config.toml
num_hidden_layers = 10
hidden_size = 224
num_attention_heads = 4
num_key_value_heads = 2
head_dim = 64
intermediate_size = 896
vocab_size = 8192
hidden_act = "gelu"
norm = "layernorm"
norm_place = "pre"
norm_eps = 1e-06
positions = "learned"
qk_norm = false
attn_scale = 0.125
bias = "none"
tie_word_embeddings = true
parallel_block = false
init = "normal"
init_std_qkv = 0.0449
init_std_o = 0.0094
init_std_up = 0.0449
init_std_down = 0.00503
init_out_by_depth = true
optimizer = "soap_variant"
learning_rate = 0.00506
beta1 = 0.95
beta2 = 0.99
weight_decay = 0.091
lr_head = 0.00745
max_grad_norm = 1.0
warmup_steps = 200
schedule = "wsd"
decay_fraction = 1.0
decay_shape = "linear"
final_lr_fraction = 0.1
batch_tokens = 65536
max_seq_len = 1024
doc_mask = true
train_tokens = 195700000
max_steps = 2987
dataset = "wikipedia_en"
Each number is 128 + 24 x the weight over the matrix's rms, rounded and kept within 0 to 255. Layers, rows and columns count from 0. Numbers have three digits each.

# down: layer 3 MLP down (transposed), 896x224, rms 0.108, rows 23-53, columns 0-223
# up: layer 3 MLP up, 896x224, rms 0.12, rows 24-54, columns 0-223
down23:173135145105117145103113097091063122163152131133113159118172138166096118159124094132119162109117136127127157127103104093130134105133097156061158106110134127126108137115113139152109140150062101124095151126175120177189114075111138175112099098118128111101113153149151075125149141118133130095077099123160113148139130117132067096107156165109107145086167132113148153165121089155128156123115145167124150148115124134083099075156115117128134150144115078157134141109124108131107134142097158127116143150118084141113141154093130132124103156088119136137132114121135108104066124115153155125128103144127112138106142098115139163141144144150097153151124146162108141112149113163087112154148
up24:150158138116151134071155125115099129095123181135148108130126151085137149169173137159116110137116107141103187168143117157137130086126137133153149125122155110132130154136118123129097085085132147146090145141141133140086120163144104154119147101108143142153131099134108183189165090132112118139156108130128148173092139148125103126122096098115124146119163161124087145129067133136173112141110176138159139145157129134156123126141110150167087103120112132123109149114133177139124086090142146081142120134111145091133142122115164114133151137107113134186106113083134134116127110119163070164076125151109116146132131114120116089140107121147102113104103105132134094145161124169107116163133
down24:134180089119138173135122092137153137153093145141154121124103129123118102110113168079166117090108123109152124149115107137138161146132093122090117121150155130142112129128123115147146122150070095098107138181154110113163126121134112116123148112162162102127121175141120172092121113116151114160075137161127153151103121121115119184109146119154097104136114124102146112168136133131149100106130124137133161152158162102152151128144126144111129149144138117126122163128134106091117088134130157122101135108157085113152113133104145107155129142134096164095145134082107185175099118185111124151111124142150145129127147103137107092117125105165136099095136135134128165173109099102152088108154
up25:115108116115128113122096116135110157127134167145154159119104172069083135154109078130147183126124120139131112164089127131127170138160077118141116123166101135117101117125121152103133125124139154114075130153112127154131105126133155150149171127161139092094143140120153137140162153149147123173113133147140175157149112159126179184150103111105123082117181118105132131125116107119136153102148128116145156101105103093126117131105118118148160126159184112087103109082101114106138138124118143141097125115117127136126141130130134102128124146151109124142123163157093122141118161117155149144088144121107120132117159111092100115161155180150118156077130122107093117109146120108139148130150
down25:115152101153148123112138109106116091102101160128153112113152153188160113140113111137141141132105108121151119162158136099147160098139114138175122114114107104137117108120154124109115117120038142125122097124096173107112139137147121124130170135103132120152151102151160124149148147138132111090143122118089089117100132104093149159140143118157066123129117066130113112100159135101140150168143133171115117126134098130082167085148145111117120142131161121100115110108110155137101128108117124151160146121117075088092113117097123112143098168139123139157111142104129178149149136170158149136104126103108165150123122135114122157127151075128109120118122128093091159138102105104115114115135
up26:131134123135120159120168125142156088120138119097159156085169132135117103127089123137144085154143115119147103157161146141105146151100073148133126130142167112104093146150155137153160118122135082101147118182081114101112155140103087120189117169121086146115145147116137125097078152139146147132094089094161129081114109120144147129155121144170122154136132133105149147140153103128159104120092139136126117165118158145128151149127130112144152128093108119182158118097108119112106147128136137146184102114137105114109130112102141129169142117116115154122119112096093117131110110170137107133145142100160111107132192138104153173127124163181125082086104118142101146133147123141141134105116
down26:118095167100157174136144170132119159139102109104161098177163100112143086146084141116105123120152187100097129153105101104089141137105129106145152146097126131158170164143113149095168171118210119053114102104162104124137158131139114094150118113130090088076189098129165146183147125141178131056143128150081149081165149093100130108135148123129117169167110131127087110170136110100137125136155074115155132101092081091064149118106179110131135103116093153146097080165123116146111133115110103136099107090106115120138114175160105126194135134140110114147138132119086091170134134096134133117113088101097117102193116154112106104099151148133125140134110146113129133155163135088151149136146
up27:122135130135124138122120114146124101091134147151132137158127127146120094116130118141117136135153116104172144147091155138135096105116103087140093122136139151123110111121062137194121142115103134143154127140131114129123116118159170110190153129122143118162115117137140151132130111115122131075149127134120117140103163133136161111111147096142131119083160134122113149078127158092120088131127159117147128130116121148134116161151122155113157130148109138127124133077135149111123136164132184164090159127124119099119116122164104126124113121171123148112129132098101130156137075114096135153127124051129128142112154199141112106142123114120145134095150115143134141123135162123090121102113
down27:100105110153131110110140145135145096125123111107102134107143105128136139164131102063153158141116166099117080131157112088131115136129153145129136107142130112125154100127169178098122111131088099084130117147117115145087143109131084132162101130157157153107141075119120108133117144172143138120150145140117159122163152118125133126134159096128120150127099133167150145153122132128122129080128141137148134087146132122132124162107118099150144185122121105128116104102147121158152138140123117151158157107136122134101140130125129110121125094138181127146132164154128116094147123121154107152154117148129134116168138123129142134154170135173097131184122137078133153114080108115128122142122
up28:160164087117097127130144169123107109102124123133072147111126154126113111115125167128133122106175157100109149103113135134110109132113144136076146112096064143125130099151100125144125098165143102118113101079127129133112135177169134142094192091075097107146137151101127121088134151170146140146132163140098079123115143124131113090114117155096110157100181128135149120165112119136122161161112133173167135188106151130112151124132152093065157084091143146144092101143172140108113153114097100155093153140150107114117131135181156148114135130174147155133122151150101091129124149120114166090170100130155106131162129086139092118136129154121147134122119126111181096126136107185112137164141
down28:085133106186137102128135158148112113119071093104118082117155151144122140165132139087140148166118099081157130119175164122103132092147087165141098160140158080147108179128188122111159185116129126163105138148111131148120111132145112139127142126154174074104143141144127136184115142115078159142080140176104124117145113152096147113182179115127179094156109103120116109144156119139114120102136129114126122150115099127136123121108156156131130098066107109173145130140112091088149151092110186182112110145132122147168161118170085143115156127121092136114144135120132160121091116142160162091105080121082085136123148131136123134128149153093118146051182115148143091187113126098133103117144
up29:099108099134097084140157132121128089122102133110129127134151137127139129152122120122122104112140098157119120126158121094116105111153152179121138137089113184143133146119122108069115128121133103128166149133133173101151114108128104155140151108077108133131173102140120123091128144095091098097149120162132165112113115129073141129115143177106142149106158170131119135151088132168156090085119146152121104124149156116141123109134113144128110126152178122094137127117122114128141133129102165110124101140092098148121149106113103122132119142133169139122127159126133152105137124154093169124151067109117096144144132112134113102143115115141128121162091167119165098146149108095103126098147
down29:113108102138125115109129124099107124130111104105144139095161103093134114121117102126088167119095153111124140131123136117136153160145137115125170169159140120125138137118122102074120101101156153130124096139116121171105111167153133138154136149155132117129091140145110120123144108128168113122149133160093101126125129137132113136152146116150148100114145124119149120118106148094144159114132113122105142128146158128126121149118162138144154133111151111126128123128097106130086165101177114138155135115127201127138127116120153143126122114117139119156125135143135115133139137152156081070123148179129129145112122145126120149176160145118136130110083181160156135120127147142146123146102
up30:130170095129115135125135147172190174124142139157103152165152119126071145124086112131157129118150134109139151079162144104108123085139149154121094118131152142136168146127124127108134130104108138189105118095183099135130074106176140125119155114090150125152127092117125132134096148122158139141133115142112133157155181140148113164136083045099147107170103133131127111147123148135133120163099132101142081105116126136105117163168117145122121103116150177128106143158179150146146136118137125135119100077079138129127177164168151120151089095127155123185126135149155087128078131123071127084137130094158139122119181116139123157132123165150149160126070113076117092141124117144140077160117
down30:106115094121155131158152025155133135134155120125106109159138120159107104150104099139110110138163078082125154144101122138119075092095136122115140160177131121120118206116128143133089134140069149117110080138137096174177132125160128155141132147148140151111107135120107095123139170162137147108132067210096172089147152099088168145134110124145128117149099111114121155170127108139117169139102116094138181106152167165126171143157183118136128108108127130137075107143154123140081121074159156143142091088130142168167172151179201136100118076180162128105159094138139115133150163110092079105122096089096086132090149173134094108158152081085158140098154146131156118121094095147115101121115
up31:110170113158136123107103145126111082174123137081098122099109164107179161127116151155121103158138093128134143121135139123127148136131122077132141160113155125179149147123108126128113153165114104123155128105150133137123131109100146137135116197147070132133125148107146152137165139102177159147145157116125151108119099124129112102139180120151131106086148156110113144127122125160153167144139123139164105160108138139121109119117109129116110142072070149088145075111111139154123132148124155079134092119094088119108093112116167131099126164192116113129168084168103131133105131136126118158116134086144141177070132123142097096117165166133139113127115068112120127122146152147121132148174
down31:127127137152123091146157123091189115134101124094098106109113114118181113137103119136104120119161138128134150126134110133147128121128149150139105153140115116096102099129110104152102128152088121160174136104082139137104136092094122149115094110082146098111160125085145144112150137081085126168160117111139083141151129129166139134132139190110097111140099172112138099130154119118145097163139142094129127139123131196142091102109126133120115118135148153145110116150100172122065140150138174116162189143109129135075096175057113090124077111127131126120166121148108154119128137128131132122127177097143113118124137171120139085123133182129146135149118143085080143103088113133133087164135
up32:133174129123128137118104119125119112123169169150103160154122128129092128097140149105143144137135094139087170106135148112115138116140127177083112155130159118155167148126123124127123100127121120122128159154135158127143167123142131133146164105144110091143110104142159146078124139091113122156146147139178127145173121123092145143139102088126178102090110169106079138115122137122131103136114117077148109077121139171116121117118120119114134126091142131147142088158116117137180150125149082136142103125128154126106147142123139113114191138144111086123102127170163112148127122169117143102139086091101110116110130139155094091127116119128140158122113167157123110149140126104172163123087
down32:163089141161109149099130132118110134161136157099114137110108127121150153128087126137125130117141163078115134164102153143100162130103163147150122135114124121116128133142131133100117110144091115123121138124097120132184142151138158143150090139119155118056147104139114126149127084115120085131139105121122101093144106155128124120093106100126111127102173193138152154133105125122148143133110106101133148155135087145135132101147133143102121147131132163130154126097115170152157139151110104138121163146096167115126111128125165132091137093161137108124179121161128146212122113175133114132121134147098140174130147179090109141137110120136146082112174128146091130148087120127114141115148
up33:111155107155098094151128125125142100119148138151103152144123114115108125139111122179137116136175107092107113123132143063125111182132103092143098136153078120136131117121142169112140112124133109139163104093080170116164128127125147126184156130183123130126088131114148143123163120146153139159157108109106137136133091158131071139113107134119108122146112085106136178111092139140107149092111091103082136132128137116105107116124102153146117087152139119110099127099137141136086119094126159145161092110127119103142090139144130140127163169128143160144115150119110170130111131103143111183126100102135096145118135107153129089106137107083097115097147154135131127143111100105121142142143
down33:146093173173139107092135133125182135112142100115113152131081130117088096127152135100135088216125115123106120099161134085140077139140114079124102103153089089111126099175128141116096105094136153116141131095117174148206136113127153187162114115157101167142131101147158112145181105165099119133118154131133178151173161113124106133135130109147146152133112095123111136167114116081097104093148154128127113141162155105096137129110104146108110104164107084164128111161146127106101110138154162112156060120102111154147128123090155141124132104142134151133123149089132130137123123109119113139135125105112089127172170117086124127109116147127128137075120135156156145087133166145154119131190
up34:147122181147129151136153126136161141088164176154163157158129105161176127150116100103145131089142076147144095080145138120129133102124099130146163124121171153159099143138127164119117138134098164145114183148102145137131108136117125144137117166121116121076104129106140122131154124171103155117126113118131143123146121168116117141098088094125158144136164201110095150134100133111128100149147137172143156137097142165130112113121112146089113093132121152140127118114141145111144078114128125106122145155113125120164118127126170126108162142151120128121101153118097155148112131112083155140100074107090123129134109141133101127128137144125150107140099131166126101141131103113137105104089
down34:123122163120099150111137136122133150158119132139135142140121131181091098144096153106132110134145127133100105103124127127136127155165118149153126157138126178124144109136168129109077143143131140096087132125120128121124114113166134152100081180116140125141130127132104118157113120141131128123144136124124123136103089080114134107146158106117146161135115099136113087123152114096178114198174137133165137154137137144139146091122144113162113104075132180133113137142131101153131131096164099110134133133116157110136163168099151131074144116143134125131171124140103123077165170136075126110117115121138130122107096134144123119123128146105121130134130152136141156161146147127110128119129
up35:159135119164132145103103143118149178109154104120135076129164127120147155115140127097088118110117182179161132111141129128128150157101124180126091122144133098083096173162135147151113138100115098187099158147124148163131135098121111173147103138120117095113123142128124129129133091145119140140125111123133095107131134143129150105096148111150138148155135116130140112116192110159117131106153172122131115099217101101138084110109121148106110131160131114131097114074121148128117112137117117115120157109150163129183095116121107138130104103159122141089181148101128135141090136170110135072126129073144072078116132123132164187130134122128156133142159144154127154132088113127130108142150
down35:082104114122132070141119101139123110096117138147140116119135117120148098127114143161175101147139134138127133126106115157139112087121137087108151123143095136084147118144097091162134134071117140120113124162139112133125136155097150175133127082110074115086151108110109118148103127101117138120085143112168094163143101104161154154127192120103104116089115097099132132162166117148176162133073110150158109122116166119114146172142172179155121132092150114125132127134124079152114156075134118115102143132097147129134122089140084125131106148142112149109122134132127144111124092121135134167128113158132123143096088089142128096140084105129140124162144147117102156122148133167142120177150
up36:135104107113082107142129130101147109136163141103116160116196099126118167122175147185124106106139157149126127122140129126141132150103149130136141090135119139105163123078150111109103138131123113103125129113089136182119144125092099110140118122093109101156139133113112144115142151125165122144121116109076126200127073141136190153129138112131130126143086124095146163133130154101108150104120147100136158148135091145133096111113129137087168126124096142113139076143156112074100165111152095103113144128141149127096127146126096118136109122081148102175106146139139112102103102147110149111179157117076128127158144134136126154106150113072117160122117162157106087143151137116138124089126
down36:134122114109110105128127135155126120170118106103157127097124127108134130090221100127126105117111081144190135085128173094131155094171123101119141084132120182149131146109097135134088091119164135134094121109115141159087132142149073146110092147125149141111141102139107142162117126063142146135150087122159152166119107158112131133104127124119099151159163077103149158163142140121151162116139144167080107113095127141072132095132107135106119160152137180147136123170150113125129141125115080081154150186121154170173138132178111111136102099138080116133140112158106119117104143130135142093121092156163121148126146159164141140135113116156133186132133131102132115100132109139157098116145
up37:130144138107107135139147126154137151140151114135146133132138135159141148148141140151064177144137152130091126107163164120108139119116118115112145129090134082085080111130092139123126133177112150114133130136152118161156131122120135166150133114090132119129154131138166120100142132184131140169097144149114138103072100154161096135132111125099163138087069088092109123099141123154126123129126110104131160137147137126127130151124142162162139147167137147144106202150122120163104160169129107160127114151135103065090082115115080162085124100127113117150130127106121171124078151108119152128139118103124128078121121119151102114127094115114144068114104150098152149120109116090121121150144
down37:137189122133128136163114108112118146134122136129128122117127165162125161103136147140127154179146107128143106120181144125120117099092115094125124132144147159146115160137132123133124094158093131135101150178118138104121119131141117142181172104126146104131115124130118070104151097166169108116108158086154105111111154140113065153085136099131133125125138196127109141118147161150142072128134132094135160104142113160174130149108125117137151141172167172077163114130142122095112162126119099116152175139142162133137114099136036114145130146175166132142106128138105099125093138069138120135110119130131168087102104082127097096092193105134096082102116134134131123124173115131155159171140
up38:143111131089078114102142130101112171137121129121154130102122161152176130101176128103150087164128148096132103118143129119152163112097152095127147130131107126169092127122118113152105127108154192109193161119142110103138112119132158086117114121102145120099125111126123132118151096156154107154103115097167153078100140104111147133144150130117138166117116101156150111071159160137138127115139128107120143151175069125095136105096086132096114124158177140129152125073131135137098094131150111099130122153123166126131124140113147125167136120130164113122084181136130133108132144102124134111118120098158138119107145170154157137072104160145156100130128132125139113085102146137111103120154
down38:134114149133137142134119140107178144127138140125098156114122098126079155123141161166093170149143102129110172145113160145089154132130129135101117151106098132133146126157166168094142116152105115168131064112144140142135146143143087142128151159177140144124112115137144118143136115117130097107127124133125129115175118142133110121156127140088065138111152118109184143113095151109085158116117093110145142082141144158133069117146152153122124148124123147154106081142163157129121153158123168120138101175105149118116117130138158147125135143140109092117127126146109119124158140106156060098118120122147153105077155105157103146128119144113139083125145107126143119152142113149134150108118
up39:158144148158167093155121162125153108130134150136150148136118162106127107119150123150150124093123106121143125155122169155130131106121123146124118146102160124095154115087137135094096132115148100126118142152141140143130137073118131150155119143120151138138135156112112155130153129104141133173100118136133107128136141110109133105116109136137147161118139143117153109086162120088122103145149132145114159129132118141129132135130137137134161066110146121145152179136114109164132090110071094145134120110143154145117156125107128090132127108131128123124153118094076132107143114090147167101163130140110146082144138130116093146146127094146139133132170155148125126157105125113113136121103
down39:116131117185105122147135172097142089117145121164135147114115114139104123103137117128132119106118153124124119162130163132136144097146114138096158127112202118107138149123108100103117120101180107111131107125103151080108112107134131134118120097117126098156103148098159168138125126113143111132142124136139114149087131106185107140134106152111108137108147147118155134112124124109158130123116170156139152093132112115140131128145128113148124107133116126116126164139109102126148121120130097128151113124123141129116160110130139186175097078091132134121154142097147152094138111100132142158146116090104104111114100097105157122140126138111151121166078156101146128140126148170136141145152
up40:127068100162126145139109148091121108138143130133128129151103148147141132141083146171152116102152122081117149148141119122124124114106126147184157115148121138085111115142154120159116168197065123139155160112103140176125139126124150157121158168160135118148153121092124147155133117151124153172084087148099145103136118135101141159084119130106136050134124170107115146109146093116106139082131137102130113118137109160143136095109113126089121135121175129125122110164150141109129124131136144110166126149145075103158147115123120104108101132098137154136155062115091120137113130134120146140103110131136197137110097127163139083146167073167116145098121140150100151138165084139142135150165
down40:156141150125118069147134158154170096131136130110114105109129145097095144128135087121115096124167140122116127088132155118143098160124101113145116141131116131143166083126115162101116169128180150110073120141132127119143128124131120133128126135161092112113103115127082076143119123148129096091150135185146146096114099171133148099113105123188137122130084130139154154097134157101116134136125138138162154202113116138158107128084142134091092121151188128156144086145135163164105118152157133194138110159119130133147148127122139134083128171131088105120159155160104165133101128119095148107112141139101095116160093132119095129099163116127086181119140077144082102122120149061157120073127
up41:128186153174114147081143122088093188137134128095156198136126182103166109128127118124163145125196161119125130125133137120155159120134159153116179125135146129136133205144160139115160107096164130133069107099143229106160078159105140086161143127118114113126127124147166155139113099149124100133114127135141094159094154103132147077133189067151087116135161170147119096064094106113167098143134110101121114113150097143106090129116108181121162134095152140085163169122139141094181134061113166126139120103105159125090114052179179122075093141116146085118086116151118116131070058125125151152144139179166101170165077096118137145144119145100105113110134099167090138106074107108134144083183
down41:122077097075140139233156177202176056146140135230109057155158113118161155171108129095082140114110067162142099123109111083083102117136105114131120121105108143123145071090100130135102175147124135102191115131107024129066147090106097159080112109099152131166140103117063128140147154068155170106115138100161183111163117121127101138107102151117125142161096101097119123191118167133061107089095121163179095156129128106130188127152125140148135068118114126146098110152130105141104147209118089118098180130154082103160139173112152148155143128103109159134156146097121136118171179148122091135124166090087151084102174160129115114084144119141155168138161133093158167141160151131133127186109
up42:144112083131081107096142118102162130136176147127106123090095083140151147133157109108147134106147136139151163109145161129077132139092144099111116120140143125103129120141136119143110121146133176130098119127149111126140131165063129151151094137097114161172166087129126150132128113135129129184138105106124077108086142136150142116137096120166137102133125132103133126117109157165142142138106096119141143114141138103141118134111088098106127159149187141135111146136150146152105102110155112113132132088184153146148138099134135107116159149113111085140154141139150084145160106089151096118108159163137152173135140067110130156127117120105070124117146149142084116115134160161134106132150
down42:150153098103088132095142138143174137135115109141094161130075143162057129136100099129108111167101111124116147132175153134117136103110123137202107151180138156127108113180110098123109145123166142176117131127157150112101136124163123188165158154129133104125108115148132116145142078104098143102081121165126103135135116133101157110153093130183069125172134137134132129136129142155152132091153101110117099175123134101112146124090146087125097161128132094144056170132141120156156069144128148125169081081108143117104109127104162131159160104164152081092120150132159162147162085067154135149136100109159123145114116120130117203101135123113142118140141114138149115171144217111070115140123
up43:196160134132166181126140137089110154074140144148137100091149123129151122102147117128169139121136161171092152136109104139147036086152086082142092160085140139135124120104118118140096169154094112091147143118113120133096123077060141147132134186138120181136135140164118129153111180173102142161128192123144109119144082141075126209096137124161091132094105168065125116130127186138106102125149142058102088129112110085100130124169146148107083137126121134157105156066134097161122137138103132099144143088097183114099122101133148126077117182133025148113130092151127103129164125076169155168164118095147100144117135196130130098103152148062149116121103122145079121093182111140107149117139
down43:102078072122143145160122105109144096151139115111117145121127133098142165103081129118144086134121138134136121125141140090171086125128145136125153130137134123149152103140117124122130177157122169117103154131088112131094131148079158090124126086111137087121120121088180122098144146111118164170127131101117105117111157127150091092110118121162102114098118133103167148146100104141085108124158161148128152105151132147155120170101155134103137142126129123145110121111143147156148127127144154154138160082122167141097119128130188091137117157132140148134127129139142100160114133107082135100125127129108142121144085152133133122135132109142160133125118139151143142104116129118090109149087
up44:126180152097129142145135122114149094103079147147135116182104135153133117120160197115143109150130133100147105149116141150120146098131138113162098150147137141125159153156158089130101170167164106101082118202138141115105142104144166114160129121109115090135109156180111131126109072095152143094092173099125125125142130129167140112155128128158138119162159131133117147133193127181133162157132093146076132119156141146119111133112114093123115107082179145105097090133168133116126133138124126077106171166098129134114129092119151121156139114069066145134073118095103154151092141119122136134122155144082174121122178104121126143151107100139089138172149132140139144136137095126083158121168
down44:145048095105099122101132159149118124164151107123082095148128141134155144051144115109083089158170120116132159121144090133157142140108149130103145131089109133124158107128139143107128135173117143100133132112158161161125144185137120107132120125087131128112151123120143132096133088089094124146137115111123117156150134138136117142097130132120130138087117134096125128177065162105125133110140126142101130152126084152115111157115172085108142143157110117173124151110176163117103164158163149125134145121124145138120088097093122099114134153113144160148080144160138162112159126154154066109118087080115131141151086156115107158108110157130130102124091120120148147155178156125128103112049
up45:151131114123132144150124150117122119136137136135144115139133123127097155124123148120146125103088156164127092144135164112161093117097137152134101100095132092156116162101108145133121125121141167143097176106116161129138149122143162162143122163121156148113168135067124154099154149171127123135120137136145100118158179116128142140134109108131114167131145096121127127092150122156132126147117115118126120148179141113106081121141128121138106142182134144089117109148159105126125074151114148087107120114124130122126151116157202130123171124111151186104133107130150077118134113141139125091115108150149127124117147174106113121127137143140121151136180128139128074135097115091120106084145
down45:156088104120125132136120142165130132124159117130145166149148120104099122123084125132132155099146107081105142098146166097135134097129126129154132143096153134168112110121133126118146145128132088113142088117137115135127109116127160141068111115162146130137084142099114073118082124123120107138108131109157100176149117133106099102121146089145102112167138103139113121147129176107090104090114104160142136134088162154137166102134112161104130131142119134128141131179092137125138153147104137129118124138072120133074137123153107138086109141150119145131119130106112133134148117166142130164170135115148124118109120163115157114143139159090115157132140090130130108179129115104137118128167
up46:123119117145122170075151101130125135128134123109138124115166117142140101134125125076100168131101101158113141127106132170101143138147087149125092073104103144121102122065089082141112127095088146114119175104121107120138155108122149083128109164148104109142126154112137099128134131164180145128136141144145126121152131156134155144090127117094143182079146150085104150115120132103095119132143128120161123113108138118104154118125106129124125146128137135141153116131110166195042072102143132165173141077092167151132154127118128088131161133174185099109122183104098133105118110128131072129099100085112145105125119123132090132108089116125069125156139145132144106094145109162107103137165
down46:158144103129122135156159118110155127131119108130135117108118128125111157138135092112160128107133130060137121107117120109155094126093144164147210117099118139084126100115110097147141108159087112162120129109134148103118149069084136150132133132118157160137080155122139147100123139149133144148116111088143087148111165122153082148127142115104126130119122158136140135115122155102111091107144146131126152129175123147123169181133132120109118119093162114079115145127114120163142127140119135132156169111151152101120147170089141127124047130113119132110151116158141147126111177086104152180120134134117163137127181108136132122115130095129103151137150145157126125107108104137088128155116
up47:088162191129131158116120144143158134124138124139147119105104165122196147121146100109099166110172126086149112131120170111123127102090083116138127090139110153146119112064148149119165118111118138143151119133148079113115126092114130133161144100132128108154133106142122124150087125112119095133147157072167171108124151095116160115101131119136149178162159183139120090104097137114110155102133104132125103142164097150120145103091118125131121137105174128137087147111095204116168094160149162152122153102127178115145109082102149168166185134092081115083134148105103165140118129114145118105163131136118139101132130146110114162115118118125143115082142119085133143136166092060131151126157
down47:144144133136148073147130153107104151147151124113110135142138116140160099114128098094120149118098113152143096156144128147144139115131124140102115137124147132154141078116148079127134157155137150107154110097115148149110089106111133119113146128146127128166150117113147131112122149136100115148172136170138117169135131131159130101133161151125125159114111137112132124160111128132111120103144115166161137122117085167202101116141142165145144129132121107113166127113146117137150158146155139090116120100085122125130147143114119088117123122105173161106095079145141143080137132119103172101159142137114155158158104114122135072121156154124131124170157124141122147097112085163143156155163
up48:131119110153171138127133147111112116146099128103144116107107132081139148097132133137124115156154132136112106125161138118144110079142145111136130128131155141181129086133107131109159123094098127114128143154113124121085094147135115093113123116111117105111149116103111151119123085148146124142128135117101111132107124137095105100109143084109166106161115107085127146123140163100098168115085114102128138125168108130081146120150134112135123097144168140160078129134108123126116135119175132185112100120124133120161143107146138138101124128146105138161132119144206128107107146130147128117101113104140133113148099143122165175110156194122132153100171105125101087219116124130169126128113
down48:124133121115118095146115158153124116145134116111138097122162100135150138183087097159132070130165117141158141118137137172137139089137123143103168138094115110115148114103141103123111141125119111107122136114141149162163182146091093129102194158134151098118140154110154100105121117110156128150151173104122106104151133135125114144133143102109121121098057157157109148134142119105116136155086133121167126104112134126099129121136136091112107120103127100104125113160146161137128139162140195139125120104136161094112158105134132131128113126166087105127109134119141135119118087142157135144152149158129129144130096134145117134132106116121144124148101140145152091129113130105110163140110
up49:154126121167127138129152138110151087170100139166094148129119088109113091099106139119094166149140062104169155131150140082114121131089152121110156087183139126112159156112102119106157107127151130125128155130091145060140102147121149107118070119170122128151133144104105183101175114106112118135141102179113139125128133129106078135138108115104100146124125145154161126126132123099123122100137121107119148149105119121152102174140112116092146152121140149139134167119111082146150124141110066124136090129112123133165102145131166107193106116168154093139180105119101124137115133122146129123090159113141137151113141140174118167114120147137136168108131157102133111144119125123112139128108
down49:128143100091132132119109123121123105093097129148131131138146126113135114134148081073171135167120127160079172182113133147100108128144134144087135131084156139111094109103148144126111105109130069149144122148122106133135096138172120149107092119102177088145113095122189203136115123137136195170109122139139107112142133137142130137082140123134098070181128118093142162104121146152113102132134116150093166115132154144173096152112169115077103127097110132132117096119096116099108116099122132102140146145134101152159079152137123119176164147139160141112123157083151182126084108092154082104160128153135114105140150181092129141112154149115133110111115166145162138170132105119145096126094
up50:097148136161162140150077131110089094143156145155120151138165147117086121132092136126113088137146159105143110122125145146080119142140100088146115155119149114133135134138061164161151095120128161142115109108135127173122119107138133115134114144119073075109151093102190116158141110138155094087146151126110114144105128115151106100144091115136077129113143108089109143071134176085148134132150177114126152154136137105130170143111106139164142138122118121165117121123134148089124129137081177129139155163114099134137124136136166116136123120131110124115164140150125078104097126145149120139155131161112129124126107131104113137138123120175163142154138154092135112108173139132123102116124
down50:139133099151115124102139136123131132130144148116148142092091120180093118083161134117145113159118161144122156123081135155151103085122131102126101106097160143087162126131087097136181108108123134110117106149158129143147141142138109120108096150157160155147130129131146155124146115142154125102131108118122147110127126093141127130166106145109159097147122098170152145119144118111127088143125146121116097155150130129097162088102103112111144133146137125109168143125136160129097164112102086162118154114124095117174129139075101146136117127167119134133146109126121193120126101141124141153132084125133145118119131105142135128077104126134142130086111164122142147142129158123144161189128
up51:137127148121089127139114119171102126140125130137133137096098145148142149115126125144130126147152122118133108136112140100132173091124107144130140131130151158134114111147148079123130123141110126089081133123123137108152156109130150092135132120124147120125164133104140141118119134179161127166103158081156111142112116142113156139110172170129110096123116112158156098130194110133096084127098139116106112121149150128144158123128138144105106156108121163093139116139114100149131135114101135135123149131074138137124120089107129097140169125147107135135165125171139091061110120142151130129151135112113139112123139116133131123134143153111125099174158154103136114098173131122125084119134
down51:148110108141095130156119093159120148133122136105096140111117155108090142127106109084168110133137112131093126121105092128149140128141105148127127130129141145121129134151162114123103115138120112141127102152161126184171160140139164140085159120147158140129144137110125123116116185144105128126145132125152124164140124123128138127094130083122098120115116121159102125129159170128136129151174121117102149111075147153128152114112108153126147099088121086108116152120163122137136135194149103144128149108142123140132147173107146096110087125182121164094184156134096108131120119125128133143096139108124119098145168168158131078165135164172108127132132120152145126089088111131118125147163
up52:083157117156117110161185156146101106136140143110155128142103095114148118135108095131120119180139120115121126135122134119120116140103073104118105115143154133137163130141152101124146100095133126133111117126096104137133090167151134122127134120146103132126092113098100122132141146110154068140075106184094130091115130117133160114116112066124159110096128159130130140165091119077128111135162123129129134126155133151116151139159129124139121183175113101110153082169134131139118138124094153112146135082113135129127124129120175140126157135145153144122136126115128129147151091135121127143128128134140138147146118113136151118142158124093117149101159118139127117161150143136124163101176
down52:121122125087110159133115135132141106113147124117139125099140115129107114133100145146149125147167165165108118163121158177111154134110148157142128115143115148151091114169115109139144137123125193104109086090136118074114119108171139145143147127149131137093129179143172087116088130106095119176077165113144172118123145131138160139124100117148151138155132101093116141184134128116138121091158127126148178072127094172141108101120137136176113145129092141123148096139107152135147169144163123111156117166139149099123134156110124088121106124157129123155103143119120098129144117170104107103140096131143119138119158127111084136163145103100117108115142128093163127135151119097137084104095
up53:154108124154102095157156095141137131129146104150119169112127080115144116122149163138225155131095125159100114112139119106089101121155081125131115167109135127118170122136085137112111123185145084141191135084082141143121138134169134071114147099117091113168125165106128116104110198120118133124091158113130145121133080136137115150126151141153079158078129135074102133151151144131134101123129138106092111080114148199111132113124051168115134129135183131133137141155144152135150129153153140128082125114134127165130081128152110186132142138129108123108101137151093145125128142127174110081164079130094183144074111117086155124116098116118142198120171123088121202156117121129099139121125
down53:152130098140148117103150110146108180120131092114127135122141116132165110137121168130084119161140110100118173121103154147110174123139107144118113134155154140116171151088086051120155077126129143112137153117065161092096100104117121152137039126126181121105125132134162099117153139118090112163124152095105110160155144125162089149100125097096088144117141127089105109112140151109098120116142143144166137139106070130117097114130161120162115160084112142103152103055173165113124128131109131086126146153133126128095147112098196168140186114080087124183084118116169130112153152118152134125110171126124127130100128149123132122096114178131140114148126106054109175130118118146149184162173
up54:106089155147105119173149085102168110135112155126152097128135107135185159162169109100179143163121162217125149105130194095110135095156169166128171096177091140143083154137120118150118124129138124146107101132124151115084158114105164074151146107143132090130161101133136080188128132132086103089126122110147130107138176158181127119130131091092109129098120107084181123131100108135170143131173117144101130089137126084089150190080175180112135084143106152176103125106139155105165087088102108135194102193130110117142099100120083101107102166093156160097177179110101128094134134154157106086158098139092086134120145112092162143169165135106139112130091120137116106168118135172123162127111